Weights of a small transformer language model.
Size: 8 layers, 34.3M parameters.
Each number is 128 + 32 x the weight over its row's rms, rounded and kept within 0 to 255. Layers, rows and columns count from 0. Numbers have three digits each. The size before them is the row's rms in percent of the matrix's.

# layer 3 MLP gate, 1024x576, rms 0.0269, rows 790-838, columns 192-287
104:127179093138122114129129095119107177151115162131145229155155153117127112121192085074178151052146091113177080121134158173115169108111109069179091107149128143132173123106097136135097132142138151136123135123046112150114120135144112140183147200054154137105096142183132104120155152166150125112
106:105164141068158145180151104163113120164160173127114115107091111167110123083143060174067110112082147167084151125139146150099122103173119025135144088123141167135043168158124100129185066119116126098134145125110173077124153127146138081144125142169131111116162052132162077116142105112050154152
097:109114079143138108165136101162143103177148089104153217100137137135051124113124108116141175143195102162112106135176149130151124142109086115207176051102166102121094102157125149176158149177131128120168089104088104143156094181107134082108113209130138077133186108120106125186154130123136044105
116:109118152136087106161104134127140154155142183140102108149105161123133110148149148160123182133091127051147157146092100132129093125094146156132120164085100146213180156134110094119112120151091125182146130104143108120119163138121147154133130103101143182156115167150130152097141148132124124122
099:112102076167169143100111088119141120117135156153077142128091155152104190090134127158119181116095172149115116124134145111165120169104087042078154077164154100057123139150059192159153096128141118118070162120126210113080123125116130119090105173098088150157120113159127171130155157195101169058
104:094164122122135169158137131199125106127142102092140086157064180197136206126154114150129110118162126155125127110082083149095128141089125111202107080082114160101137193191155197137115123114098112072128143098075150046142149129159180140137143129100107124156138125150110143135134072117110142106
108:090122078158138107151125116115183069157146062148137148089090084120113126109119120156075162133211135124097123118111131107167126170188088095116041169137131128177117121116200171149090178067119130109130125128123107174156126166117112147139092117154105108194145118115202162162149097112173085128
099:096111073102128111160170142178097135152155166135126144081104128147127148104147163075128187141094156168117152058103168129166112116052170100109155091123117049114150102104114172110142108103167082102151088085094092143200099220145159069207142113150122116136133111150097136085122117130097146123
106:073083066104139129119180186138152161120160122146126198136130106132109164141152105103138113100156065141076083076149169098158142167146082079133135141141131114122155151089053097200139144095132076158168144099095077132139062110167125119129198053136151083076156122150069165175141143116125076116
098:170121110126153123125143123138093132115156171112131082072136088153111084149169103175082160131117107142090097089117101166177100097161121113163128127141143116094156128095154126125125084085082163109103152093153069138149114093106123075095147140115100127158134133115098187088136079130155147125
108:078102126068125093113130101125148103139162130118101172155129116255112173132119096102058123118159119129055108080146172122108126140117144121116160128116086139146152115167122099141108111110182154051132142117112148133169108114146147119235168072084129108159130119133058109120183126137159076137
098:113117086156101175122130174128106106113131135113107168080110125164119147091156064107133123071100107155129147173135143091103124040152149079108149132157145117138162136100128118046112124116091159126098144143106095202080096159076141116123097159137104131122122105106160148153114145098166116070
105:169129066132123114056104112205129109058172120146120109151115144129083190174090078181139116139153118137119112076133121153108056172156083074116157169111132155068138110128161084203209143130098138143145154115124131102096116144136115110096118089131146120119178116084123133129163124098107141081
095:128073138116138098117159138080123138110111132107160139081147161166136109098170110149105097076167141088088138079146108077183065149141130104139138084124135118057112124173183105126102135072142113109122167114113142143176125159163110124159139117192151124125107135102120098129160151095176115141
094:149098161176083139117112121109086097108120115083135155137194112105161097174143086130147143144137100142182147144111088149154160129080162112080095115144106099144121139178105193141129129185134100115124136097106155153092158156192147109131145178091127187120168122070143085133071138177125181071
091:095103146132096143164113106104163135135125092092080056162162126134065141140109149159134152168152138143122116111172119086108158060153114078113106086108122070108122125093084134134139157162062107113108168196145143118147161107188114134148150084182157112084139157136146129131087121117105086163
107:147146132136120101144175136137125063189174157157119163063165172135128166137160074150096119094129139098073188126142126068107057118104130082149144135129178133161119118194120137129210144116104132097117065173106190101095116172134074143163078171132118156150127128178095106136160123116107087088
086:132206126079126103127067081085096110089114134100080143183107108062065114124163162159146100130078106135128150133062158145143111121159177135121113113095163067090150207087159169058091122187107147149118065137157132132118122106105151137126147099122156116139131133111113131140095173166134120088
090:154140130097103144141124095063052149131108066089125153094157119085144153059179155142124119149111144122160109134178154163127196129110137093101163105127110134173091098113134130162164078142112163098078182141112146099127100144086121119077059173038147142150153124162152106085076161182124082099
105:078121085138109127127105116116191093131164099152170126147096103177149043171161102122103117126099205151138145108112037117130155102138147161145152070121097112123136118173110118110166150165095119079122110176101115078089157105102124104163139091142172178142139177169092113121128045122157101110
109:109142156127076124176131104094100130144197164128115129131119189122136131117152116159145175112079130152131106103110064057133099078079140145159114166112156142098141132139127167108128140133111144162188065160123140166069136121149171139133130104130181151175108177141101107108090127132141195150
100:056101158093098144099146122086123174059121139091125116105110087147192098130125167122122171139160143165187118099115152174123074182144133144137126103074110171128152157144115097148158154072126109105150202132074123157119095108144143117168092103148131097135150092165117141115122148105163150160
102:128167101108145102151116129136114117161081173153105127140117138089171117149172100093119096132131176158110160125098160145146150098100166185087146137198117137155074112100108126110164106162204126175223034108108123185117105117090158093157187169088118115084099171150143102079146116125077133128
098:119153042074116123178219094133087160123140168091091174095149124134191137099105101109143081131171173073156057098139138181140140078153145165088147138151114139152114117098101124125105161123173096103161071115117090118182162135154090221116092113137150108155120086155104115133161109149119136152
099:062127099082101088131175154153123189119152097109117123189112159109119055114136122134151184149159021163078138079104124075108169121169165087144146087149177142092159079151140125140146109085166067169124087142103131219148099145085107232159194071152087096139087135106154166112111098070090102108
090:164150161118066146107158100127094123123147065130136171090141134049062141097180145069121178145185154103123088125097138138132145188164133120145115158174155072126111139220134142142134102101082181108137116165176112098141089160128099086099097200119166170079147177112098080172103140180183156088
099:089111140081132163116133140075145130138121141170144101136134177133091176125096179137089166145147140125162111142096100049118131139132086113178087169061110168107135159160107157095154098124115098146120128140153157123121109136175198118149113143102145098061132138112152128135086164146203155124
108:087132123129132141138123141139096126118155143103120161132128140165139155117146187166136177174122149098128096117146108120182113190093150102121120125169142108128137149073181130192116117115134157129151156115144111150202104118108143140079116074196108137161126144146143137085100125126149169149
094:073203119139113088200046187110125101155110161152127175189128089110145130132149183099154132117116097105180121103146173125149130058165149177088101077144123151130127125097169166140149096165112083122110111102120104130108115120106133126122119122111132173105148136117144166124078093109120100115
095:123138123139129131087157091136128155111130150140081157098160153110123110072106114136162152128153144100144083184113116096161125174122075097142128080148101119132170105154198060149071095124067191087131120122172130112149098181118123099136126185129139129187174176124122107168138087163118112042
100:118092076139122118155114187095185095166122090134174119091079115087157100117091209157180145158170070113150127157126141088155121117123149187132132146150094164160107186076116123149111153085105110125047131112110101104152146106176105117114106092116105133116117119195198158093123081123161062143
109:099187148139134101114124134202096094117167106063116120118084085169110145066079081190129116094188125171169154128112132085101087118114164133174170164075089053132127097141181099104168110120189165064107132129121126134122089079171133120147177139114068104117151126105058063096165104120159109110
099:056086161179141089143166103122173131091106141127151109100115141146101128147127140102153147105116154104078069120148068133164080157136083135099091127125098106102135199130192127130074125033172091084113130090138136109136116134145158125070102153156088150175132161098160143199104160115119132109
098:082140157105127148112130131165196107173133139122159121181127155209082138090143144158074089151166157150157119141129146150113112161132081055174140099113115164069140068175136146160132138074131063131105137213096116149173103173078151131181118107104096141119106138057115103181098102103111066117
092:146141136108128100146071139156093120142117114201139099155079114161175135149139117167114094154108105172119183106149117112141083078174142182092152097158130120102071088082135083108141155231113127179182131121126144120079101121092112125180131102108180145100114144130110167070140099097086123115
099:113098138094064087148076147113191159164158076112097114082155127137106067167141149209132135151182077105157107115104125103082137069119127126139146143055130107130109065157147116093068168128108137119150130125153085149148178118145117200106103152081145115139096135167173058165129137113124100155
105:115126121142132134127177109222129133153136126153132112127143115142131156053111047139172117158131208124141149159104107159120079137128102115099155127120093127129104164212141104119125157129131147122117135163101128076079131108164202104137140147110101142147145137143126084083137123145118136118
103:136132150090112145102155162141155161109179080152124093145106091255096226080114108129123090161073123154135140146110109137068105166159125175197174070099168088147152136153109098151139153129122136052099167102083097096143140180180061029096132126143134126099237105101094148158142123110113121109
094:099100133125121138155088079121119112147122131080149156080141127097153091112105158084120155076145180153138102176186140135169121135134123073124095086113118101104173174096056180083118101069122181133135160135143148140057108130198141067141147115135122157137135173145142149154115136156132160139
090:085144139160064122167135124098112086099092104195094084060138093134072095134144130150099118161132168145161189165108067126161074059181130073120130137196116148175096125093106100107116060159167053133141080096067124177127138104168097089128107128164089088172116123157142114148125124099126087131
098:088086097162086060122157136208126149139184142137130091145123159103148143069099167082146112137196160091073123135072086140104129101111168094100113154056140153114190164112111156179074093118090155105151112166117175088090139132184181102133123119137136113106157168139118124148105204141120148142
096:127094111118110169141152128110165191077148144070125105136134113101158113073084069117142108164140140082088107112099142111149131154137120135146084142098072145131167159114141160097125079207149128082120138123081160122140150145186067151116096118147154151154180117158100097085144181140136091092
102:132100104138177136131110123145082145090134075186169091153129104154100142152106170125106121112048112146149033146127154141186104112129151074165189099110098125068175237125103148087137123171128161136118170104104168124096105152100100147149127122102136084067226159138151154137141110148134155094
092:128133144168160181134150104180165107168119144144124112159141147148111143132137131158135145126189121122178132151059116116104098141116078102168082065107130094029117133154101089132092089128098156035132232137118149092112113116117134162145085161110110201087101162136123106134134136079167186071
089:161090125124126109124133081092152147127124074134165152169128107180129058117139160179073100111134185022103147125113080180133136163110100088154137112124121109153138151084123171120112149150056158060131159115098185093122115114095110125123101115156181164165089174191136115181138083149178152166
105:127093131146107119126082136100094161043180123136131109173135130158185137108134102135092167133106139119141159110121098105109108134144163165143109142032128136163152130125154121063092048113189074139105177094109141108144136138184164146156135149138124154111185133108112129143134145115169150114
104:119124135201138113161081110103117159068144134080161121118109132133132132115134101145087200119119186135160146156137124145158120131160142148176046210122117109164131161152183146100091065126173115136110163145119090124127137165086112113136101080105122120169156132147100142116149081155124183141
106:135118159142104139117119048148130109174124136135169162199082130137096146136098109117087145131139129146150096117186106175131164126095129101131173114115111129148167121175117152094199134144087094099111141099029133139096103172143095069178153124074147179105087173113090077092175064151141173106
098:109109138127122151171122164069125152166157177156086135141132122069055197118135145144081128060076152103153110147126137111150054147163109158151122149120101120147186160165164110111133158148119106128086073129145112088077114158184076127114100125144078138154119179176183152106126161161190153119
# layer 3 MLP up, 1024x576, rms 0.0291, rows 790-837, columns 192-287
108:099110117125064093106168160121123115124107165135094092149114089161099133102122131153122126142122158180121161160116128110079097146134145084165088149147120101118116126135105120168135132053150114136204076147152125100081088145153136120084100109157113169147119161122088151162096100132097163096
098:120150097112112183138141122134085177143146126180061152138133117139123161056128080121216097121134156097060151193117134131128122117107138148151078163158136111123168138111155149146061176176146141081200083155097185089092151109121140132177123133111181165156115125142107099105134171097088123122
106:144113144124108190097128125128164114054104075224105103150097155152126098121154175128084106132108152104096127229082137084104083138134126164128068140117111148132150177147101117100117070131085156122144156186159222103066138120154181111176098108079116157097149135168159118121077165186110150084
110:108090071190146086148125171137144083115129122098126116137078150100095162163066143151122110156125086094129128114139101109099104143104157112169150149124132186108147140035160146168157169106073147100113155079158149088234138097156112125052176118168133129127135124071172197156135106118110134164
121:119083111147082152143134163083160166108166080100179099139146110130144067126070154144138134110190058148148093145116132125138109140122107171171091124102115138186164141119181091184103142124126199063194151171111052120173127157168106120164144145140150125124160161134109126179105142117154114160
118:141210128123114133185115116172162101125148165097121125075116137173160180116119079107104081115173135141151139084083126121062139067132136116174141131123136215091080129198134150123100156126170120129145079108067093095110155116146137163155177151097050154153082140176134091092144075104119113149
107:153153118101114137158084153130149145079106105151108080176104159140113111158105088149113130159120144181131158102123083155154140066149169152159119070071146123091098143109166084134122135110099132205187123104145170137091131116085143137116105202153112136103150159146118060142146098144160136139
102:109129106081166071151098186153149137160107169170090079093117126114197114169093181107153125120091109180149111059164131140135107080102138160089124135191173063141097117069122114088092119160189072103170075052102048162145077146094110208139172070132143156123125132134108152096125125116105121197
109:121216109083095106150105129107133145139088155164137131134136138083178160109121121111180103147166102209131125053119121139156040114148039145095130147149089143071100101093158119144101140145188089121172108190076127131145114087160123165152117115111217076192092172153102109124105129110057113176
101:139172136105128121118116166119114173082135154116065094137165065140181089177097114142139139138153151062084136111085106142161160068114156167124059178121123132119107136079132087132128150142094114118140122150145103092123162081106075091113098164128151193138165175116142132147105094080127090141
107:145168118124098162180097122095113147042100122146129122120089123033133158098106103141111123097111146149143145196076082138127120114147181089114105182153202102149062179153132099094107114141113135105135163143083098134017106150108133096109162204124105158145119131102124107110162140120143197114
106:118169118141135162114114114158098161107138174154098150063125091162203127088126081141115121091120138142145160108050137113149099013147151116089101094174184075124135086148177100133116134198105152122140078135105082156104140138057175157121097192130086158137162125114141120135129113125129078150
105:167157143076086176199158117162148116122113154107177084101166124132185102152144156164106139160183108125119102127112169110069072164120119109064086146141122079136120137176103131155130099163046160141104106116211155152133109178126144105138139099169177106106117132131184116123092194124116097124
097:073140201106128120144096100161138095138122126081083109091104104151146093170128070140119085109174135129122132130135146094139098085199139150104144103143180105074082162153170105123150136122131099109113180092150058140179096138107111168138148108117071163079043155080150111133182099095126082174
100:117111121110153132100189147126199133103157075156135148177111148149083121103089105067118156111169136132067072124117167042109086135157046157163112144072124134101130136137130121174066143113139180106112154158125112070098085143144125196123145091119118094150140188158148072143118148104167133168
093:080156148177116142149089099129160105138131056086072133095114086146132137111104175113133082190097094177103116132132141113128146149144177133094097085163176116122117077136105145142141165177120103169156115199161148188159157118067100137118141117150085118141162121107115114074117114092146062213
108:156155118159124058155082225097144143113161149106062133141125167137152142054144096146140130077151103155146096109157122185149160137141139137137163193123122170091140127081156163117103104167177102166096153198082098136156131135100056181149132135126157099140133132098144121142224092073173106138
082:142128126127144096178109127135155080098128145147134124094099109154148074170160104182146106148107131122159089152048186112124133064129128175166151146162165105149154098135135081177092128082153076156100139129137085170125140143142104183095144106100040183103093100212197180113115047135082086118
092:083185148097115140176111089184084138212080132165107112109113124123191128096162223128110075138093146151168180104141157167125110072160191160078187081103152176184100060143148074143159111161130096171149147109132107124153092173124130099105128140101092129110082139137129127095124144070091103142
091:095106148126062109149154128125087111080107152153137161152149135101092181152070123163108139176162065151158125121196108148122163134050101109174102114148100091063156067160113165155153199133138177146140084111114159129180122111101049161151182093101138189087113150088107158182088097097107122076
106:105144132156156110184117112190100085104132141139116092090230134108132196113112122093114063125147129073067112108113143139112144137157152157138138137135163106138160145183083177174096171081134146110165163083138142158120102111137158153094141119079187137114147126132041126144166165163061159114
104:111147109166142127147140135119082104173110057161100114131152129136136078096114105133156101105158200112127174141139115115072110068150134104149123093165147151134073088155116131086092167158132189100121064128141134062060100108144149030128137173111108182177105132149064108182162136167097123074
091:174135105132125061148167159192199195094125130094112087089100169166134131183114149125183154126098150116177144122185081155096082137090099071115104181176101101149143144104126089115176096112130138110124130125124049135130134136124166092101102163150106125185155108047214156111140183045181135119
091:161071087142172060107136127115100154154099149109125137097161165114109105102150102129112098133083180096155185063127120141110127077191142166145190095105104102163182112146120143094090114102153098077131107113053173135148133078145167141085133194177133138110122079159068053177132189192076136112
092:163144097142155138153091128158127077169106084145129121126138171108119161121138086192083130136105197163137120193101113124132117081120156148125169142197123105183104189142088098126169133139084116093159139145107108157046146154117185123106106101095057150118133157202113120136085119133160121126
095:118104105137128069135133151111170138188139142194159150120103140173150117139097137135116167122106108174046161148131114128120089095097126107156132096088077179123139154078104111120138178150111107063114163100105137112126147078129077132156151079105104105160140121174118175127154107136134143100
097:143116152084141116126148101154176106092122052082098139129123114089105080165124126149157159096122109096089169137203134143154117101127163133059087046155126119136141129103138139160141113136102197117145138104137120128107097129094127101072116165140074159142149128158131117104164073134097147125
102:128065109131136156175199146154140141132178128099145142109145153127157145191117158151139186076114089182106109152133166121069125115099193122138155072143123108095153152102126117160109183073098142174124172121189156108152147137156093071129143157126118115145064064097174141113089130110110169112
088:100137090127110124124148100137164195153151092117123069166124140118152080143134158117126132148175104129142143089126142076184126122131094088162112136150142164190109173151110146135140141153125167128149126104148113130191165076203164129121163080133154151123146112129195099180089185152128166173
103:175198173164109103093151162109111162136179149116113108033108153108154078117113121114139097171168142130166092156105154109157102133131187158118145072174174140111100101151189129141103121159142168168140103158143138115185095148101078167136152144160134119191101096110124096099061076078099098122
089:080162162118171084127083164145148078090103116070126129167078162099149100124096124150117143104124133096171119163138053081107103143161131145114146088108075116104169120121112063078143111159119110110113221155152140085127117154117114108140145097098119073096134155074112122161138124117140114098
105:163095113147098147134085150124050143125119132143147101088131174179152135088082124128078076103099135178095219185085078095113116053165118165119189096098161137117095139124119098140092124165117126110114105120135164146105113155113174092118110144077087148102169098124100093108140099172140135110
112:164100050126112216079146109068118152111172122120164122084178124120131104073114148124106109112088125132168136135118097147160091135057154078104077132174133134158149104167118122056122162146102130124157134170105128076129099116122098146167089141107149124144149101152119173121118106129112161086
103:158096114180087157180153115128070159112104111137151140134170075055150106164173175153170175178124105051120123126156098102194138141099162179176111150164096145181171172116102158158145139147113174106122105068153174117163162118164145130096152135151140079146156106131140136153172169158097151081
084:119146103156127062184143136090124154105141103112113134205101118093106115128111091134144128140130158090110147167173104118129100136100189072115141128131084174089090140124119158184145150129133108094144109144136163122111095166113048085198127122107170095194160157072110140147047159128130197123
096:117149111051119169186103107137179147121099081190133147160154145165140098146132084207121095098192155069162122109122165110079152149118141149177121117100133088149073105156093076045071161082151082131158124162121108123077177110144159172087086126115095116082095127156185086130120130115127126144
127:179132121115143101137115135156170125141107165103076093100087132152130138138095028142130115150122191179167130092037126137026121154211079178112163119137114165127106124192180104105133164134188115157110090106119121105110142124160129143099150137089151118112118113132114082079110138125056132201
105:127082101133128113078176119124090084191072198072177179149156166062122074151138122120132154107089179122126115113175154103138154157095145084090134103194094138096153110087101119066155130122200178186137098142102150159170111087127126197131094172124144121117075134102154124132148129111086166118
094:047103090136094119165052044170130123118081171173089145057100146085154101153064128128139131122168067181139132163126125188143105134126162105085059133170162105184146129126177119041131137116143155124126101111153112142099122122186115109188094124104185112159146115127147081116114150089138123159
085:108142108124130113116165153057143199129159106115176146177151169144113148177143134101122176183172147081186143034194088134161170174149095106161136167083095063109092124137145114118128097146122134189154114135141122140109108105109110134149159082128164160132193195159164124119104145179174145141
102:137129144103087110156111141146117128183114166129163070130121151158179039135118149058098086093170118124144161125093101130065116116152186193137186110108127116147162137121105098155083127117119142161149090094157139109106135075112178093094116177179108138127120155121113180101099135122153109154
100:131152166108138130115129149120171152162146163138080156122137136141142159153073104110123088107075159117144090107136130092122126101128130115108120126141141145081121076058163161092160113174104105124124061158096124172150155149158139117120085086183132107124126137081096111026108134111075114168
100:110212092080126135104093120186097184124130000106115188153121100160104189140131127094070092123146140082070141110137149124086151137103113100115115178127155125146060091176154131097112108188127103122108161166088142125109109135076122197140161114061153117093155178121159082138110139111109103125
095:138077131147161175130132137074141146042130105077148115080138110125116069112120105137101134104063137090063098150162113101119123166165144115137158205092154145166172166061137140196103119108133143138126116099156109116139135134177075085099151098096184103114160176156173167159123096140126109102
093:141091115126102153072176113165123087085139092124140119088166127149090135062129061147141164129135116136134134177115106068181114172095126112153085174099081140067133134162147122105113069137126131115142145121136140087103087137193125120132142177089122141155190102143129147130105168171119129101
114:074136145187160149151163087074108137136101078116113095111172138099140104084116119131158133086149110099128129193136159086071083056167145119113129122129110107215105103144117177136128115122147165135163145112174158136152132158113198157086096163141118172140124038122141086114129145084125118149
114:133148119171180098157188130124124154075067090075130177174111118119164141141116115141120194131122124142089104031117129105061121118182121060122173151128115162123095131147099142144168116099180114106100115143157188143147125141096139131103146141106113142152124173135104135147088219108103098119
104:104134164217146133099128103099156160145164124118107118153124141116133109105083166124085129146074104178113086078211085095134104056159093140151094154130058153124156125143127177148172134184164157129083145122142101099154126092124153125153117107093090154132073134159102165093125158084242151125
# layer 3 MLP down (transposed), 1024x576, rms 0.0224, rows 790-837, columns 192-287
107:132084092176107132139128118125110123123109114162186178140158134120174068125170121129115166082127089171066105109053155130135119129110143114083092126164126175054138144144088130062172152164139168152118126123073147139073086115120119170071116163116074088086110132189143139100039103095129122122
100:140141104166118122147137127084172091125161148107122103148108133118156118135101112162143141110197134158139145080147148121127140106104127097138145142166130189146091107104131135164148151177155082128147121149127091114160154173213136136138183114148121096059101104134176192160168159164155131119
101:089132086127131111169117127128154127100108138189169136118147144087102182147144155158192177124136079156077160169151153094142137209099149154147101045117156181073128146122137152131157155169135161161121141135091123127060091104101175118121130197097135076119175116159133135124124095102077067161
117:153106062116095094085199106108124163163152143055153131120117154061107145076125128156106145133134147135184053085084185121159134162104088109082170192173142148133122130164123098175111084052186153168101108131116096116097053160066119151135170113139123117219080140171095115174127170120135166092
107:092094112180109146166093105079196112134142116186145174114130154136130172076091144169103141124141116208144138183109149053120102179146138091129125088118151141141121167142101117165168093099133142098149112146087149123109172132199084117082098159081115111156148183126178073094136130120127154151
102:169188147150190085115101129121146088116099140113096132130086127122080091125098114068178152116186150100123145110116091054090124105116119165105186150073156107194140122145128144116139198123078138096119115197114093156129088200187103079161160121163150165105191212113158151191099180161156153108
104:143152134149115141081139119138171167228093158089100172063164130083224150157135083126111151084160143107113145131104095126140133103142132092209137173145129132081184115162122152120087109109118110136103166126146111074171181188164098163103100116077087166124131137087146129114150121184134170136
100:097140161123092175152113109153178077116137131169147117168165163165108106191101092162093137121194075107136064170131152141151129128143103195169153103121146163115142160186112109134197120163085170172133173158125168122118129070119097201111115160168156122161125149111118122185130127100134105108
108:096131183082158142152134092056119173105127154061089083079173132122160093078138113164081109159112107114117137130044095184114113116078156133151115083107177156126111127146170166148159150132139119127097117077131140120144119120096156151146127118129069079126109187130134118118128098169161134191
101:066139133134196093100136147076142130176111136120138144124108116093122157125074084102185143122125135101134167149156149102118123154135121135092153188077092125157165167129130088073110148161178080129157062156130149144147120166100167182106125099129121110160126109135101126091078114156108143093
104:180152147104121114087120116145164122106127145114041145095050136156094176110128093141137101155116102104113111138099175133119092096139164158099138107143168172148117112182191057135145129137148186092142081139095093229117126085048137102164138073125105134130142175096117117173117132177121120105
100:088222104122129139147167041118183127116127170088158151151125126097155157158151117155136123166147191127157111051103190146189108119091125152167111157100128131142105098117130085188093151145123097077167118101173125123186177113182182154114138126137148078157155122129104147124108152140106120155
106:164137146069107134139075113090114151157118164160080072199150101079202112081152171150145108157145088118143173172174078154126121117115180138144097100141191061137133164128152169067115185119183121120140130132183143124067136141133165121150152133178169159115163084130150108113136117100135128143
098:135087151155123176119125136117105143161129125149048093148110096110167112146153107096138148165161115123134091165094066163133169068107097143061104182203138161121105140122080107136136155143135141150090115162114143123077146094048132073103145132003134190146135197141149146105138089152082111121
095:167133157183088084117124090146063145127135080096147136162134096118164169154139110121167125163110056153152166172099115162138155163112239108137131105122120069138099130144113173117105111164125117179164117095121152127071203120196170119131126182107163160111199165094142064120099154157062193100
095:160165120149135117124140142162128134129122183132147153133075150121157105119125137107108120099131123120095158170137145201118029164126145187122082135177148146149137164180129130133102115100142133151123103077146093174107120161114139106145105181112098109146137098159081112132170098156121137060
111:157123147157121109118144137117086144186141127180087143084117122116120096142109100081097128119138142202089120150112120178177111050135111088091150118173112127134113136199098166141128135082119112148139111138146136118079114163074181132084140098118080166131151128178134133065174101151127133052
083:139134151189119162136145176168141171163156102131125140139169167112151205101119107078117154071135142102134121137182086103080114164073128082121124116097086153118121113145125137095164124162086105065143132106138158091118129152137176084130054171143195079128152158095091085139150152074163127159
093:127096104136139109141104124218199117141155190130140105145064144197108107161093115096132159110127133124091150110072140093136084160113084161162125132113187095077169131129125090097149155131156126149166085079166162126160110114176133123115163119167147089102095159077152127179193146105138153179
099:155171117126185168121169158101145153164146103068076109140146133116091160074149161091171119114111126130143164185075190116120084157160174148130107128167155136148143167162149133072096071113113112103133154108127124137097182165155177085060121125132082071165125084096114031091149164169125190172
109:117158129095189110189102111182136158118067180150148133129103174173130145126158099099071149148131079119150096146104116127143184139090097125119102181116122090127105164194181090097096141114127117116104122168122128156135187170168138157119102147159109099138175141145097097143126105185129112174
101:146135171185115137108125170140103137147096108119198124206091146160140084109067106107149125087086157125159135134157099181145124139121104124113091100183131142126092136131114135137070158135097153106111112088127108109172123091129163113128135153142171109171114152195113208119184121188157141103
096:093131122123146169107109086081019048155153126146122155182140106105096085068145109154061100127153106142113115117073143103151199113173137175145130073068135157112123115155095154149100179163130126143126085121156201130132149148129075164141153091107142105072116110178067101121123081226101121104
095:111136129179110164102111106121161083108136105154142093172118082128104148168103166139080197112123103126105117154121146140125069176072137074116113189137159158064140075173141170173177173198060127169108188134183140139070121153089118121141102103084109111074140113138135170038102121091214069167
097:160150171111160129093129133140145157129091164089121111180122117168181100173148184112120106081130149114165148143140112135113103124093136156108086089131144106129166091132123124113108111139127177178097148141153104107161112131090059054196208124100153166088133128103080149151146147114106127168
094:131134220130101071139138126101129159145100086124146183110120078062048095102136122098093154190133161142144104131099115124165140170141110142118169113176158118142132089116143141142076148128064197087132108162168076128070108173086092100101118133156149100110099205140127078163116107167175132090
084:176171141113078175111158128183162161138107121141169098110114128097101106110080119140163152090101093127125112132151219118119130125089111103127102123134142154113100116119152130151076100138126106187182138154169099112119104140110172109104083154145172155097163106118174166165127155149152146145
108:152159147157113152097106106127147099115090099141045118146067139127180097052150106179082135139158120134143098114110051113129124150180124078092162122076154105115133069121094168130164133130196138110174122178094142109104153133165173118133092109092124120076162173099125156081179070105166112094
092:138128137122111116151086150112109061097104161126125165115120119113121187126116116131116141092097156122092131162125104195088151152114140178094151117097153092053137071104134091129141110116179106147130156115113126102078093199065098116147112169103093098147101127120096172099196080114123083074
095:162120168103141138126190159106102121119181078117074076104100115151122121092103158117107119138134110139172122155062080153170075100156123190155141165128170160064129142168080168087131114138127154179155213133119169131109138083089124123170118118143091142161101146157093097113115124119180129180
094:147147116120140173118160034078109163151129152106105123111199113160107156133145148120129089156141157106093138133095191141130150108106122099119108157126149090149128138187175160139084095119151156176148083135122172108156107119112166138126167133176112163165115145125109141093118118122120193176
105:096143117097118189175115083119129103094107108121120095155140110137148151117123086106154205139121089147150100076091113117152164141099139113118111107159070118186085078163128150108183083077175138142117158066152080165154193157153142137070082122176186122125088123093112122098125138126149083126
102:118122158129124145160079073108134105103107182146164127080121123135214127120123136160137093154116145138113076092087115121154178095119127086151124142199083150138109173120159127091205172121129088142172120106054136122155116106093140162147064164168127095101133082172150170111127128073148190156
101:131125084120104148118156143171113136169100122148151083141110109175109095120124174174045153120195101150162128151107100168135145187126174085122147091124093091101109075111128102132114123125135069129145064148100150176151112182119183130197094111092127116129113200115086127148106146152099043137
090:142085158133111177076124162161112112147127155145169103039171166145175090136136150127144101134123106157127092104128140156110149085166079171071103109108149063165155114124113076056139099084135181162128171104121070138149147089127190148113150110131105153079077128161138135080202123117136084121
091:133104102151184118076163163124090061112109111114156149158106149136135180088131086086146157136122173143106142145162058146137121154104122131138132107189117155100145177110154124164127103135131135079100143132101167080123096107122111070154143134182116145067130148112109185117117118135100135072
109:134110095161140141161078140121131120133188121115123139048122205131145114203142081139107115120140117133130030155096123141162133106135084147135113123160151118144117125132137121144151093200121184194121111137097118143147166130155048153146161119146085067111093056094090122128088098111158150174
099:112171097085163143128105160156113157096195086111121082147074086180104169092132116112138097145111105131139124134134075183083115167150132161167155070128123108131183148095122097130129151168059101061142167066128085086134134162152081065123122102142121058104199131118100118141168113154080076160
095:140147171159075104116163132136118085137089133188142113195138127130147124171122104180173113173131118142081113075109205108086136117124153164129130147109154142136099096108131128155111129144161110141151114098141174154193097104143120113145113140106129170085115082126091148121081148113094081117
089:158065128089097152157116128177106061130067123141091138098079113113141096077073159145140075102065072182116105206101143139085119100099163130089139114195130193145163121115119177141101142060156095117127119127088133153171152188216200132110116171151100124125101121120130081157170165093128094104
097:146114138121131167155135122107093128115145099116142183076143083154109135159112122146083154129117182183173151134140043145162124147169128150191108163133070135121125170156148066129145174128091113129111133137152133144129139181085054127133133152167119133152127084130117155106134057066126097097
098:197163144123145099099091120166121053127133066183153137188165145116129075178130214115155112118152141173110173088170143151132141140139145105129088124126155108164101124097069157173158187094083118127148111139142096188150121193103161136151143090201070092100104125122109105139097082121110140135
103:117138123171099127060094075122107174113112097168072168106115141127035185170144116169186117173155079105141156113090155110181174150159143073086134139084108102148108088127125131136047127148120124119115149132088149110129161146128099141167129092106096096150155110095150152099101114124175080096
095:215100129129129201145112081114128069127136158104125128171106177177084167133085136169157155109128118068174163159114122126086107143123064129165145065127088136077084110118150101149090043126125154095108160099124185032146154100099140111172143113137111198065194149121100130145089146142097129129
093:161116119131098106154093053127103153145120081161125087177108138200114105113156105138084132117140146043133170181124128147140150141115109091131175118155125123146148175082120145115128125157077130066130157138107162151091104122130123091171105126107158163191120129201120152143113088138161162161
109:141141165145136151132085170157126121093152090129113159055088079088139141099083176078100111151130081138099107133074150082093022129057122161170142164142168155123082123130113141154129085113123141177175222158128117132127091122107160155127086086172137191117041162074137099123128141105126144112
106:126183088132143145131113104162115203117120132119123147120092141124102158152110127134151109135134120091147180152100058117070159113090177117109135119139125062083137117145145145163113142094147133067114125080144158103102192131105156123092154154187167153156155169114097116131170110130094075115
104:115179120148089133140158122104069132140139143108115085117217145122166118149196155153116141083142142123141133068099091124109080120132094069130135092125172132177111082199138142174134115119155083118195132148164124137147089165106202136171125164169143092094199122136163131152123081124116146143